Weights of a small GPT-style language model, trained from scratch on English Wikipedia.
Training: a variant of Adam for these matrices, 6320 steps.
Each number is 500 + 40 x the weight over its row's rms, rounded and kept within 0 to 999. Layers, rows and columns count from 0. Numbers have three digits each. The size before them is the row's rms in percent of the matrix's.

# gate: layer 8 MLP gate, 320x128, rms 0.0838, rows 34-68, columns 0-127
# up: layer 8 MLP up, 320x128, rms 0.0753, rows 34-68, columns 0-127
# down: layer 8 MLP down (transposed), 320x128, rms 0.0681, rows 34-68, columns 0-127
gate34 097:510492499448520527495513451526510518497464472473477474552511519473456412473524502484502575489472468483566477578484551498513525569497436464554473507433532487535518497435493544510421527480494416513561528506517527511497424460554517447495550456505467600494539483499536404504469510542517520599623513501524472440571496512533459540578512516572513502522482493513480457503479547565507533490480
up34 096:483515472490490495503537488485460514481527484580438522555535526496453499463549479493425568489440506422522497533552539454476538479466339535520519499557560462563534483526529438498507512510477472533524457546557478432541465520503517533501485468490444582533513527470516457467412435473472452567525488468476472499518553500430519587550490485499529532552487547537538491478540541533487487543533
down34 094:460481520475563485502541568513535519524558540519532511449463565544437522491546524506529482536475453553514450508463453468483461408506491555535476510451426469560547490536468519481559511576562461474536554549508545464521502511513451452503551490399504494494495519560507532565509539520501535457503470491517477456553500369538482529496513512527563449519527459485522531506431556452453528438551
gate35 106:496497484470542499490470575525507464488497582544420493539504482526512483522518552490511434481461440529510550509505527517559636474512517570502507643438486459448484503495445545535556467494458477487509514517505499547502502446537457526482430518518452551535581480531469396469434425504545497483517465457493458480466499433455549536565471464484526507499471519535520459496489504525499533512531
up35 106:589488508500500477509495568462578551534445492518531488556453470523507469493530488447513508552447489503564459477452495471429507476512461505518381484587569524535458478511591532504522518497506511567403495463517515493480529562541471554533547476471517435463510534453525534490455555536499542536524483491584507510546468515524536514509411582530494520497524472416538507502466479542501516562532
down35 107:549480552447475508507462530449516437475494519480557526475453469540457491431528446497467553531543449524497521500402474482488486462558464490544541517396527551555485552524496409461528425552522537469516533439488559533540501472531530499472502469450505594522433529449439502484596558469548512551532529509474502582509539428480497499518430458504480482465488450524492472521479528503457518487514
gate36 095:514489492511484522483495578508526520419456480578513537536496545434509463535502487556525473528437526469448500479526464523468505509528509532557428528494498437549493484534522445509446472471474532480496473537462453498438461462519435587519489578500552482520501471563525531552470569456479493550523426567504556474529502500514597516597579490423560456454545486490473525556488465498475534501561
up36 098:485462467520569513606585508500505438518463508448594414455400470493486538487443465457531551499505496497515569490526557527564503462495483475476434503539493530478544580502486503456514499536476528525544487474578484444510562469476508497514517523536475432540512532468474514433531510476546560488481482524473458506545515430561462531482444522480504578529477447486506534419530455486515469554455
down36 097:496474555513463508557502498500438528522490562463549555466433503458536505470530445461568496506489585524494522504535464486423478511424534496511517505488504445495532518543509450439470458560515519494564486478497462474503444504446466501515423539436543485495472525532547595469448546479459488538493505450550473529539551548515495591435404506576529455478560456447474473521491510543432457464512
gate37 097:515534461454455479482505451418454571550468465557530461437456545465506516519455476492595521420473496424551487506502469526534487514507534479532502511512548500458547541545435483538565515470484485518527514444507444446436454470481570473474479464544490456484460509550465482547528540551505571558482462496454535441566477486457536541555471476444517490466498466435458516481575499540491469460588
up37 090:487519470541552459535544552529502391489560527429425538511547506545537472468491522525408501527520503552421536489529441436531512510470530514531485421410471562498473446492516529484479521534476529465541518512529571553525502439581482561487518480528451494498531538460541505492550482495472391514478565479520483525485552476480468502500482516544480499472491439573496531482470489456483498595448
down37 094:497516476484496505476501566440498484526467541531532544502456626481467454584501480481471514501527510478525550450422479518501473408467486505530520473505555427488509562501523493558499595535544554526499486501500484512454508483560508531492398498554463508549487494510506530544478590546499554417441555493491529454462534411502490530517527522501550542509522537537519495588478477474431518428496
gate38 105:490485444500487538570445464491486508441504546491477523422479485460485490493511549457520485494479465481522487522495536495550542427504482510472501482441462573418499487399574534463517459530468471494442504608481524467520539523490492566551478500579498505603484471526465556518412494496473522494488438470524392510455433445486532488445517482438532440453508515548553505513506484498514449549474
up38 100:457540470567447534481492499511545499535448482449523538455505510449519538550498413545511462484571526469456493546545490456577478587551528504553560498489443482450547506506483479425500535508452496549491492481501561590558452502510508498504563460408453493537566461511489470434473552491451554509461500500496466496513564541461472453487439446606505510542543501530492501456508533529516563476479
down38 098:479438514528492503474466558481465567503475477518482542473546532479502490644469526459514512555461527607478526532524445478469473467499468503461536446459515494575483513507547457482541494473464481430514494495521519498535502530454513442399448485475431496496539493480569466488432504530439528490496478436469523562516465459464400544495494483481551428579528592487508453501508511528488517470466
gate39 101:510560515508493567475523462513457444449503554540459510512535492487545540468525543498508593606470548483525491547481497447452455559499507541567409452473484491509508472529498504481545486486447414567451507551545465454491468487542518453529464487487479528566478416478486429572422491494498432528461468517537464461495454512439506568532533510557559474466501528494493500442560496472448500512451
up39 109:490540435511494508510511522521553586507553452505510482535454529488461469482466485503467487440569521551493460487571478493462454511491481432541461495475534438456555599489433522580499461480506438533510463478508446467494469524468480487527501543500516544450524493521521454440374431512505435475512494483429508520542432478494448519505588482541561519506387520458538469471528487453518473505471
down39 106:471493470536501527506566568528515508467490444519515504538492485476452558520517525519493511564475477496528526544497539522494512504545519464546552609494488558489466497511443539469536528553490448461460499593539499517517590559498558460472513438446556549481529478460426444532511536533517494506486499455442472500485503359462519545517483498564495522558539453588476470513538438443484473567463
gate40 094:454545554534474479525543518374555444497486522477413535459527513517443414479450517475474520481498472479466555577468504489521480496487486488531493443486547524582515476593475495581493483417412477549526486559443573518519550481551507467520550478492452525512498511510476543537458514504480537561582480491518508439501556512497531499509556519513497492528533415450496443529524533505439481507502
up40 096:406499542431513532480465526509549520493516428482544501461551439446510440522482495508541477511480485429489458558474512469488520497439563523466501482450503556493475462564494388422487473451543442485563498448462522534482492487481483535453466534563442396506445461526438540516550500531502489463467482505484457553487465488466512490473477532581452482472451533575544530512544514507522417516465
down40 099:461463476497470513517480484525541527408488506523564506540512511487492496492543490578480540541519564458529563583496463495565496493516494453507479446513439478578469552551477471555529459516459474602540540526478438465454614486512505542464526504430497534513522567489467465542524511458485472550490500469491483487551444464434454546556482456440573523537515487462491527468586431510496452470495
gate41 087:557517582555541421516465497536496475491419537527513477555405527449632533561478502522489455509470546484461474454465437477456471504531499421492470499529468484492485469480489496468494589569554553507486504478481525487465449540526445487462489439492489507503451498451484487525509497520581507478503425542460513537503418442517518525522444471458475536589487504499535468525556519459477469442472
up41 098:455538478496451462527545449453487519513411479468493489440441463483523542462516579500443426522480489499507492506482501493510472507514483490541506479500539501543529555494552450475561498511485434518462454511535550450489542500473541479563488492408563486514396482536479508521527492472458565498455536527571555463439468492442530408543531486447490521473457487432635458469532492501517533520559
down41 100:450580502515487551475535493499505510500481520521455495503533580470406530482529559503493438425545522438557503443482530457538536453479529569448516542507473456402533489523481499529529442508586522525453563505527524497533451510474468550507568566552487429516523497503432521518503521493562490492436530529508524447493553515490435529493439493532540521534466481488563548480453571522522575452452
gate42 114:472546468534502518501547494533531565500482521581554508506484546495553508550512540368464521530463488480552502543504470499509546468527468462450489543461447487556486517550534406490535476502485485565493477566523537469493470624469486545480467528602477559541501458517484525493462477533437434480455450469481450464518445462506525570574434506505534476514531545522526462431493492519484521546508
up42 108:516508522498545440530639559500444579476461567506490531434475529488563497515505463403483536484523520473566530474527509453475476485525480533569478493536501478559550535514490433511596439552457558526485501532515470492541480486540475479457509445508507508541481569476484500485466491452471510482482516498459487530438499508640552490497470532503460499525520505465473543514509495522537599434514
down42 109:495491522469509486471498517402533479451512528518544492501499471512543490426463561618547470500487540580486495504563507460490483531580405544545465502535481534510552537479557519467466460518488529575516528500497556467458458461490505421554548414463514546540502473546508551517473499467497544601493578504569549461530501462520493514437498459465522491509456502416508538490463508497528477442521
gate43 101:541429458505490494513450511446520492453479534478509488486485518519537508488465534511437542442464487497465472500489485502565618456557551536512556484436484506497506542547470509524651521489460499542552486473560511475492542490502431502410489520501556484558490436425491509517490439487508524542527498513474460512581399485508498482514584402458511461529498492483540495537517548528515513444534
up43 105:502516506504481541480503485449536528497547485495471466465479520445458509484469512583513468495537504513480504503525517432554530458546472553509486514391533624515533470517476508516483482524474553421609473467462516480447508436457426522429461548515487504463389484521475541603612456457524553513463475492449491513505487501562521473519554541527513506504514505577471480530517505501471529470508
down43 101:469488439482517495448527517443477453456592521499489527478450427558506529423464551497527427575482451430567508460494510512417421512444495479547493505499521492502519477496480496488449518503509455507461498530502462572543519504538502457518530551509553472469532494540509451447420474523499479427426563442513489475507564512553498456571465515602450578525487496501466495480514463560512462474529
gate44 100:456485531566503441502484548519442461448528532571517505503459460489523518466534458569394536462527489528514517525498465461488492491544511546559587504451528566409504499499512427468571542544539501515503516473541540498538523517554466541462488541514548547566527480532468501460519525468541464453500487459545437461463511456515587554509490490439595479521575457450496544532516498440547472516464
up44 108:476511578429498539454470546511511441535443477534482523451475483480486487470475550467504504505498544505445477447503501461412457493482492506531419466433489578595527492485462456492496582473543515526564604469469456518491478417562509504439461543537517477443509539498534561515484517565573474484539472538488581512470559518524470500485520563487500536437569484542516487511484455433514468480486
down44 101:461467538499462501502468483450472477512542552567483508457474474505440467483473418562583461463491562437527484499577513493533550521425486464491510508454502497505492459505488562530478526528490495499470505584608505470513518543523510468410474501519456527514546488430471500515539452487485405508456500530512478481483474542488522514431487417489532446591519521496532518602470559428578493506502
gate45 096:504456518554474525512489466536412536477459481454498486429548534525570539449516443457523548471495536503523507470500513492513456481537489510549515460490481518583472448494566423469492472474507478437486565538505414509460449512460545539517526582547441518584525520503544520558504553498516481525500495516520520446512487514391490502492527547588456477516509510505526551497500477420477377550454
up45 104:464478491433529463513464506510444609454485547445573413524494482526506526492489479504599529585448498494442551429511533488485454539526413508577525487452490450554525472494534446492487444525529511494479536539510464469475494551545501528553535513511463520509518502426508540526534522481502447470476501546467455517455465485446471528451529560479493481553538540487447545487552428450481433438447
down45 096:486514500465496534473467403542482457455548485512557559512458516479515489484594542551457502480531454500555537606517494439463534510515507593501490511459533481484569479542497515496488483509479529460505464464469500551550517541475505491499441551421528436532532392510434510471545510532490498459536496410554488508481549551525497497582475426543462509414468546449545539535505540501483480521526
gate46 100:553495455502470468475465508482533562359402529510504466500481566540526480532486523498472554498455541520595526574436434546586472458490441479467494491442469530468481476538515470492536500479548493585459466467494484519559491491466479537524536533444469463587493509488398536524502552503485461455520468465476539483458451528484505548514569473519531517479463507527470498529499543489540547538449
up46 101:424498559543444519452474514493443438475506480516574434447496509472445493475482511436585439500497424494535555453458473505535539541500423473503448549516504518552474498435566503440558485510425443536518530486464506550425532519439527471493487564481488549529479451504479537556531474555562531467534515515486468573478489505426500496505463472537519490454568505464545462488446483490436509546460
down46 102:520519502528429475560478465459519503486542496499457463531443447461576567459451487528553515489541512488429475456468483512525450537449470470438466465562484444527389504496488485449469546547397502496574474488459445543524558516494531547571506514576565533498548476531457532452478483478490512515481497511567482485442571546482482544547485474486559483482472551556534567525497555495556492489500
gate47 094:503485556505512493478453531510518459481506526488483454470458468486470481480508496479525463556483447484487509486459494455576456487493533500535517526421507569471509469484490521461433533596536479499482623479436470511518545438568495557543437535472447407531521511428487551590504502529535473498469418538554440535569479548536498488528446457531496494462493440489437511551523463451500507422480
up47 097:458484411535454516556509439485499404510522505496543509463504541420528499493460507455559536581497555494554478552537504533443464469497511463464441473495527405547398442487523557481530471436546497490524479546535457499529510561469503478525513478499571434498526487519527517516491454524504504519476489460436477453454450490427435461487577533508591548461486486544473506524543504458500526453459
down47 096:475467498440488384440499560376513496476478468504538488484441490505494502534483456516529416463496419503464488530522545531532471482391465515570554515503485480462474489486527530528474559525501478479494568438560518440475496533438526505506474534500448534459518493521503548500458504522563485417463504547521491542511506393494527457509461474492502416483597510490502502532559457530492493470539
gate48 102:594500524518528517509554545489467469417500573482466428514411552455497452442518489417474540465520520529443500505504551539532490553503501519585475561446556463494469438494519551499601513469532462511537496501485559522487487494532442440472441469547506548531459473529496435524493503535533490458510440509485430524523458484467511506495514470472484458474459510519616468557511507438554448482500
up48 090:421499430539498516560476503492527524481481437534458484521582495582443499492546515599535470556458419461506511518474425519543537484463469538510457506551459460415510546506473495455491456526447543489522546508493399509491486492535523545551496526397440517505504447501523483460488552448514468556461482529505524434518479448549538524480478517491514509494507480497376524490507550511453479446491
down48 099:488511489537553547447537464458472479433516602471521477487487513444525488494553508480474515494457513542517528517474477470521507452525540535521442503497486520469482479517563531463532436457505445514515512534539483494455474471564509474457512551531488500586519382566473459474531549504434530490459552502495469422471482437547438452562567422576564545460458500521422556520437507546503493526525
gate49 114:524471490530421539478533572497500539445480509476515415540479493535464517499577497511445547465465470501507461520465453508517589430523473447487493550472495503442417445564544445506545518481462466499563529535482550471469494488477457472520447510595492519554489472530516483543478452430489574524528450501505466518489442430444567550578556465435478498504498499462493511545475498482436466511572
up49 109:559544524545533471478601463485441484517487562433500521466484554498532465455512474541519396587523549485477503442519541468542446539459449556560527515520525529552576476433504500503505450493493439540438548438530484482515504516544540553470488509430493491480537514498405410517502470496505486500550542426507499489519538536539454594502442495512510558484528507530492489439452500516535508505471
down49 101:513465429514495521481479559534509553520477513435469413481501488545493518401484393460487446471385463496492512524495492598467514437512471568489535528493545499486467469506451466520556514489457522494521551504494500450585528536485503451427533493506495515526528483467482494561487453466514497528494407522494449465509510384501563553469547561434538516535481444512532523508468487489444507508515
gate50 089:492557524533551486428538536532491504440418525483441527474534566450501550487491511449474531491532517598569479451513523540528509464503526503481536488470523503377455436606529489493482497517565548442504505419479466532451519517463530449487486468512452496486507540489470492520446504523544429521564508433504511486508503549477447455496555488519476490505449485607526468529543481423482506445469
up50 105:578473547446492487434522505508538494486530560531514427548450437517428545520456477477434495481528478473461472482494526538532522531533526544429509473463459479442566540506470541604476506536434484514519513429567643478470546518504523488514483575565510485524447536506447502486518446499500550501520477517448539547519528477577504571557482451500480514556460531503540497486507527459545476493501
down50 101:480508466545459517580426447531505479510424524523504505523563574460547539479484538527536489476446541554486449545508540514480486499602514454480450507550485502558488580465541551479529504510519540505412510508590543441474500538551491476521417524568553510516501468438511474501482476503511523516529437495474565487531462591437555488415487497430462487470512544480508448549507484509553510495481
gate51 102:563452489497472544494501474389510483512516503489504523547450537484524547505501548509500521534480504504548520482471511515528540499468471447487491508519487536498438419498538507489433474448570451491529472416514513500527514479459512518471442539477467562562448518485455438572432491527476477463519478460443554536504496468359517607568523419488564511427492505486567472467524472447484511481540
up51 099:431565433518520519521489444543439504500454509490465512403489480512504414459545455412523545432528448457428464535454529492535504531549443514484554473516544429480531499499497532430546537541440473504532537523556493495445481564567459520580525582544446422491495478509511519471503538436534475527506482491563484496482484474553519423492520489471499515472542477561488476510533519531500521441461
down51 102:493525428539456542474525442445519467508468484596433477492520524508520420588526495495484454520503518554513453515489440598521501525479505537482524501580475503418564446483541520496498453528529495509538411513472517516497522472575448448530511500529409454539496520490459449543516470502543580521549498480541564543503550516529511537447483499425527516493466522518508405473437496458516538463503
gate52 110:511492522542472516498530577508490561504561517522580503542499544462489500482532511455507573482474441548538474502458548551469511531489478499554517518450470441437474527456491464463494552522381472484536519456529526408553431508496465501466448521622540532493506514461485478491454481465463497590556489531496506429500452482495536573507533492471553491454564505552488471481495428539457502496424
up52 098:508416518519543533497450566475535590550566531492537522421505495512486469493464429499478522511560515536555496533482433498486496544496435482447582470473431469539497471499502521453483516507492528479549470451531508470549462471578456460457541466555528510481466564490531577526507506468492435513509448518488478460472559468502514436441485488417465512449558569557479577451503484510465547469439
down52 100:469485486508482507565496480499521475457494534450453530530507465528481509464488469548502471470501524551523505439460442412505541555513510530504531544487462542439470483461625583533439494512476518537561419554485529539556487465487500469485459474435506560488432537405528488482438511469493525523489461477582397467465519533539557492535462492494556517420543480484448535495507500474522543497427
gate53 109:434495512574510558528480490531531455537521440460487450494504464514524513500524510513475474487508457483466539535478518547624544502480476510529560535533449564425441473517573536535584472499449487482536537493441502554526493565492491432488459506487431550648555445497491474551453522506543497498472481474475473525514434471510529540522470450527576509507544555540502497553475510490538469538541
up53 115:499548502506545504523489495412481512523542567538450528458506513481478467465490523509534536543544556543568481483428544413521466484491524528501448437415595471476559506511466563520510540516566561513561530429534498530457549484491472578515497484496437510454431532495548541428472533529448458506503556466534481525536471552551491449412513559550472526459471499462507507466451556507470480492487
down53 117:576523576491476515419444455514536516545493483491502503512512501501531415459525507479519501504541469366537494463490557486507446561364473495486452578428476581564522488478478448506540489494491534525545537510467427506471468420441521509509499521541520506451462508470498523524506516489560492539503524556457529487538571435575483549437456477460466495517522481450500489514500476479458484482513
gate54 096:524557508524503475487552480451458490501509431575491472545446554477478436507584490467465596517506485448469475482393556506505484479517513564523495496439547510482515488565474474482474524469474530503564502513509523462450522546581471562483512546448391460572468465530474576506515559459551480494499489448505510519577521511505482507497491456484433465467570451499520437467502456472504517414500
up54 088:490513579419512514467480450509520474560481436546460551563533592528437483550503560547462494534561513500501482536438520443517475528520566526478484509536535476594505540510485516498458529456506511474523469543592483456493526497544527554424503525416511522514450537535477557497548517511544437488460549470490488462493482504527482513500479525481450404476541518507540496397498421468458517482565
down54 092:570552439441511478525448493452536554524572555452442386461509546512495503552448533497445500480527490487528539523515494461431459457580500452482466566569521489510534503535518500579489451496457489476519502600431516432502513495498513440516483446514514480540499535454517546486437485570473512465509500472476497465496438537468535442530530573478524518472481473450504556449523492406471476522489
gate55 107:467511492451438485399524543489501551545492537374450450493532543513454462505507516474473463444486498477431510540531503426575459461542456494522444504467498518547461546539508523548540438425447511488592520525502530546440376450565480480464467439489492505535482461503541461560480475503525462497439498525448503531504469479486480496524465477506445492476506477516494463537440491535450447506478
up55 101:476455522471582568469500485487443505487545497536551546428542560504445507546443502511529467461495441486506522474476439481531502456557399492470577543466495498548522452540594463513501533560495517529440502503566507472536480525513579577453492501502441501520408517486462540510539512504465451440569555540461516507472442494523459587569506499503537488477541489489509467500507461555499570477501
down55 104:558506496512539549464464600533504540501531531513479467448470473548520497383485502513508516465492528396474450507487510454508458539474508547555481500507524538495541383554471581551515517524505488542492505476499523479448407458530558448547567520508497571424530454532513554478452492523456478517481537520502459538441537422515519474506518475526568560482451557464524557482500546500521467512505
gate56 108:457428512450426520511513495460505476441454581534511496597481570535463543466574551467407485479475483457484431505535482495534546396464460485488445457498535559488440419561536425522492482488485511477486461501560439498469426519538407480466437536497540509516484509577468494488502420529519477487510468490523539503514502487547540548508509497504537477467475473486437494503490489465534469537539
up56 106:547516505621536482493466496487503555526458454462459563481470438491503445505494413547533493458516585441483525519427483527496485515464507494547508564556489424527503558547453541459527507475498522527522542536484497502492586482540480512460529482517478493531600445435550459479530594486546524529471493466479489468554562554446479476476516437540508511414484520537542446519504530518473561489467
down56 106:544498475488561480564477520449487416505439581506494477564510546510502417521470472546538533440532542472438517465539527482556505508488540516534536450501481439507499497473532526474557505499512473478536453549523480417585459489478414516380478410495501512556485487524434502515530512555549513461496433508458492534424470482501510523471445527514470518511530417520485508475464454463459514458425
gate57 091:485431526419543469574472514479466560461501605465532452426491508524530502462574467459468472465482459498506504537529596455495574520526481523545484511487536526529408446555537529517528449554578493498457573572520503479512449505482495512532513473525436524509475505457482440529445560595490496509457519510490489450471472490517466480515536527489507520442469459480472483485561485443431569472499
up57 098:520509487522554501557517449526523544495499450508485562453560431446500439514500518489470471532570459543514577545435468518483486491527534546480595562558531567517504457442466543535410419498511496445517541547484457568474452418454577507481495499520514502472557471432586451579452564493498506519469480494453505531547519522477479555518555539485495514515528538511492463451494467501476483511512
down57 093:446501434489531543472495484517497499569535485489472509621483481491486476494476452465508486485452564549481562572594434476536425540546533462487536452514526482447456507452621506448446548504498489494534489454449520527509514483500556502482530502444555452455495515485514499490545466419516553520477576529466467485543498494450483472528534568482440543466517467493511529505450519566581444505469
gate58 091:534439526538431489582480499480509543513463448530475510632519508478460534487559435468502466514546504499581542518441552521574482474477490480537472504414540496475587461469541558447527485454448539509499544444463493553483482531516495454475502475466566499543485489563485446515502470548516477476482460445580517539461508437476511535509499470468600524480556533431495515535481454535523521480479
up58 091:487456483498424478472416476468508538478448460554497542497480410540477463568458501578512557506521491488479501503462468597481547481448462499538515523517535511550507592483501500470503461488512529554483445532520540434465512556532502553481482459505430494454517448505460415444482438489466494505526568569404514514488511487457478536508497535501470505468501515564511461471478483444493551473374
down58 090:489500488568505438611520605545518535615470549467482493444443512490525510466508537492444446521542535513457530465499470480549560448537490476468523550412585476493519510485545577508499547471481511485516517489482522510514492500531459504551561499495479502544457430518460541506488590497472539531523404562441469522473488540497470477479528474510548518474489452488577544507517447466511545456538
gate59 094:495474473459548550469509500471482538468421544420516436529442522503623466483520497488465481483460528462445458543515517492465582507535503529541550548471521509445403447435502475502486505530518489429516490510500509507467444437518478448529485482501454523585429502535451512442430502439493486499512418470530442493484494514552506488526481421538546522447469480475494476471509528523422471434559
up59 092:521367457511537498543494475521467513473532519538498445483453476514509515496545522534484498546493499561456451506549590464445528491555459536509491518491551508487469517411515514565461448480454540483511446557457534576508454458392554466445475474428466556557465473482475495500497501487459553486484523487568509551498464494502523479482502425524531505534467550479445494573396452526518465504532
down59 092:521504511488499539490478515410514434542517470518506582500550504556446509522491542543507499589506525513506517492498451498485441612573486548512537493495500441526549503497481480545498458482455461448505527450467522509464567509519491514443482456477560480476588546494534426521563506489504451504497549500532557519491438473458489521516510601425545485498453575517507522567505561545514522506614
gate60 100:538528453538498522492466483510522500510481504445499501577499603492497568496467523430442498449385489510444514509544501485551558439480494409550528484453471444473511463510549464523494446521590503447483521499532477484532454515546485557541518483562429506462571537512516547455472459494580484525516445506548522463513415531520537565514536508534514499548562507467479482495465472573464522563478
up60 103:463525471498477487543483490501462481513487511484521500506530529505540542506502514503536511431437466499482600496533553488488455455508525459435522467497492500461533467486507430530539435540540538426489491569488489413512425511459539557471503536486454513513607466510526460434450474561537453511456522572525496468532500531523518479520643505508496457557460488479518444530454503608516552530565
down60 101:458524531536504511480476515569515510481538515532492477524488520520473579560524509525455512480481476599517516524543485524420433504489516523484490452491527493472487538488504546584535521507507467578485538449550537431536551469521463525477524445578497530500517490500463538504510494526467493566512502457499519506485496634411477529490462500519462526499431552446547542512417487527591547555613
gate61 099:466514575532429532479449463426458455525407506457428521478549619478551531509531522479498517545494475442480446482467483496550408492502481457430465514483483531479568450541453544481493547521507479493431450516505478493488519427539512492461523544472516467509528427512505550573477492549453529550411466534464544452483477505490474484472504533468507518513536478474433558592471475527473492520511
up61 096:444548525405478531418468529487508491455500435518602527498505481477472524475496472485493574451529508524519405468483514480528462542450492424506509467475457523508505498545405534468486471465577557538483519461479498522617471477492478453507539499504494401437501540518524555486520488494516478420454527482469576493492486588486515557540487491571509518492469506466534457477550447455483460475486
down61 099:494543485512586485549544415550522503535407533482515517498429472551564555460534530532493488492482576523434526445482480525474455540507533533537465443522495548508484536525559454498484491435528434519550524502433480512469508552478501455490618476492490520535466493545497539493517494477536479557539528524606524460483513608492451515571504513459435518467533449508494486464471519551483566507509
gate62 104:432462528487539522533505482469490524475514582454520514484559507565527428493440497475567490565485503432473484548524448445517479381467540481536475528538413450477550491500547442469499517474474428523476445508576488447474500490535467508530440510507467477545596486528546503448498477456468525521500465470547470434518445405556515553522473480508487551451471463487521535448467462484497457541482
up62 106:555578504469470488432554515476454457523464420487498478487509530409512523490468441499497526452485458493499500429486507599504563577482519538534503479464600483486471502529447507446551569513475541447542508522441541500487516521562491486519542542540496485415452488498426529524466535551559525543536500518462464500502573547460471502493480508496514520522544449570462418585549527505499517458479
down62 106:462455466462479496424467478480435529543473502491566572508537505532601459505548491526483524445506515454462522492501533549517417539576481585497454422457494499482445476477493428534545557496556491485521520511517489448497557505591454510486492582478506474507423509512440533493474498468545539509555493473571450517532558396526515507492561456508517454457494528557446502514464495504457527499467
gate63 108:539561480540455507473492508466466550420461489481522432512469457487532519455390384514511454510483500492433541500467449511499550497488536410552482489553448511401489511527568498537536573527499446467550531461536513501476491542523503571448533494494511458486427478502498455485530503405580482542503455493455480478565499509450510486475532509518482424487440511496503423440488530508489484504501
up63 101:549468533456453473480570523500488450514488504553449550480496480450553441464552532491427540452545487459542460488496510441536462502524487560516512533510560543530596485531430487521514496507564465582577527481497560490490473503520550452493458519473532468514507437505409506530453529532463508472518504529480450511470465476556521553565449533488603547480499438550481507601504443516464450507496
down63 099:445498510475516594469450455427497493489487573537543522488485470474497423529588449534461554464542515476535529494485505531514534523465585540499514527515527475537533380514537461545559528504512477489475479501428507474463475470553495524435514503496493512532447486422460440544558538515543463518488409561495526455496548448554465526506526473471560546448541532530486526479537445502559515421482
gate64 113:545495472546485491510588510440485488411518560571467486554512538500502626485508434494498491504489484506469482463432461545563503531507514504534445510463468515492519501435542493526591470497518504495502528476524524532481489516466554462489485504561493521609471506483484504574484491501489524465469559457497566436511466448452474548523468452509494443487613455584467456476480483475475469408518
up64 106:509438510490514466486538511519528515496424488431534462467537437469448499506577461433479486534472546559431490531487513446456486508500503521557533478479512514547478480484517473485517534606439527468556474484462458449508478550519494460498484461483457421458514526496504419402561573534488483501562492607527493483520555574546456493516462471551527526539460478435511454471502542512471479485413
down64 107:488487541502494522535504464450445532603490502521541430536502538448501456522408557473536520496481494450527512624542503462452516452495475491501602486462489507503474504444419490460492444531485467533543515462509463476483535521501555530503512548383459532503532487472510505474544510467478556499457473520526491554574536455470513477424534490580571461490409535523481518520514478437519534494484
gate65 095:526548442498516611496481533483562597480557458552497499460462504416480459475434468579482534469413494482507553480520484461554566501527568488523554486461518541488531436598508500503511518545512479533517474458510535513496469501551583493561472453465504540440488563521585527498516443525505552504475462501546519512523527443527505453528469545478507504446555473459480523540451484553531517531534
up65 099:557487490534558510593476527497529468494486515499498474564493461499506525492515437471500574495454518476526534573519526572493557503515517513515506460500566468503557440535534495454536482551508521556558471471484465479507533549513493551372528585560486527550432481564479527378484537504535501532485463525532512534543441480531505501462478569477535524478538555526469501582552449543534520437483
down65 098:525556496476476523501588534490491471450502506516552558551478524481518487560500458464456468493542462530533476517476471533495410436434511448450503556482502509489484424538472421437505436482523395518514455512411517532500527577496508505585500498405500493485476452533558520454587509550486535454472546515549481532451538506490470490544470525523442442481467546554509441517484551523471479499468
gate66 087:480487581411456503511517524486525540525538546495546517502562514515396448523555555480465536421474418469475518506458452550511487521503492538547491536459464497508454508529542508551524490555474459506531439515517515570511572541520509519505538473528581478569471467499465539575477479528529558501532482478521518557496479516522511514577567466453565573594521488575501493503445506522503514542426
up66 099:447552508442490440460487509520512474511428551398487469494406439536553493481440477514508470485480560518523485529573441501515506495534469508434493518556522487466477472572498528454519539425531513510492502433519489410438495435506507562512529504480537482424505518406521571502462491443574485437501500534442562465471445488503491497455446559497460488523492484457498567454522494538531492530543
down66 099:523473429566537540426487526511507486534527497527461533435495510580461509526487598525483555483465451491574532444487564553520414520453467535505424474468509463476476511520474464502447472453465540517448443492595401434508525501486507515483475478526503506529485431467570483591461510547519472503446482450529520496460530452464496519515526531532549551509482579510491448506450496445537460506478
gate67 098:500466473544518551572503493453475546438437497458581432559542503500478567415483511459501449513458470490484502440437492531599530498527508569504513537522443535457521535506484493461543499516401462500556570479520519509426537447591474466475497519510473512554521424540489416445525478476526479543452504447438520517507526488481565550499522487515477493497539450546492491513447522441498513464529
up67 095:510415547534517523529471474541550502495470468493539455532502494475492557462464557440467476540524473460462515409484474518506480489567455539421459477506466528496495554457472435512513472555392498502490538524491475502425583436510497498485487547418536470535518439499495438430544453496520477555521515433458527494499564516432509501522483614430442547546537460514470496492455482478493512494465
down67 095:468533473473475468442476536441515449504470480521494543532542468571526535533509573463517507552470557458591514465570534464470530565552488477557587489525511506564493462516434421514438487492512546431465547503464513535577497441552499480466495529486475470451511476435492577488501576483494444529522460462472440528587533488538469502486485557490482546507450476498494543548479531453544433462488
gate68 094:530537546523469562459537538458511452519432535405527477444483534500476484459544458451455524439520571525502488515489462529521496523526545486468423559495469515498438540501505538439561403497516469514498494501497566479546520523583440451550490530464490450551519574494490543479504501492555496471484495548508487493520538478501486469554545486473468501418479399502452465467509528426422414452477
up68 083:491482446478478487518560527443476525460526506505465515554483514524576474497460479507613547484470415443472504508468487543479472482413469448525489488522523434481465461553500449490535552427521491476475511531514399473435458449520468552500459496534501545501477443533445520621464524547525536502479409420489529438502508520502540515457484465543536496513478532493579494535511485551506470525566
down68 088:493521438485477571470497556536461468542480582445554467500499475477570528490519465504487459490493492453498490494486507467482448402490495505497411498470448490466420460508550504556502476473578563571513497488486468505474491508545472487551527443574537474516498512521512442515514594489441509470565463473552443472446465579528560522541583500443462485526486516567535525512461459429447498452490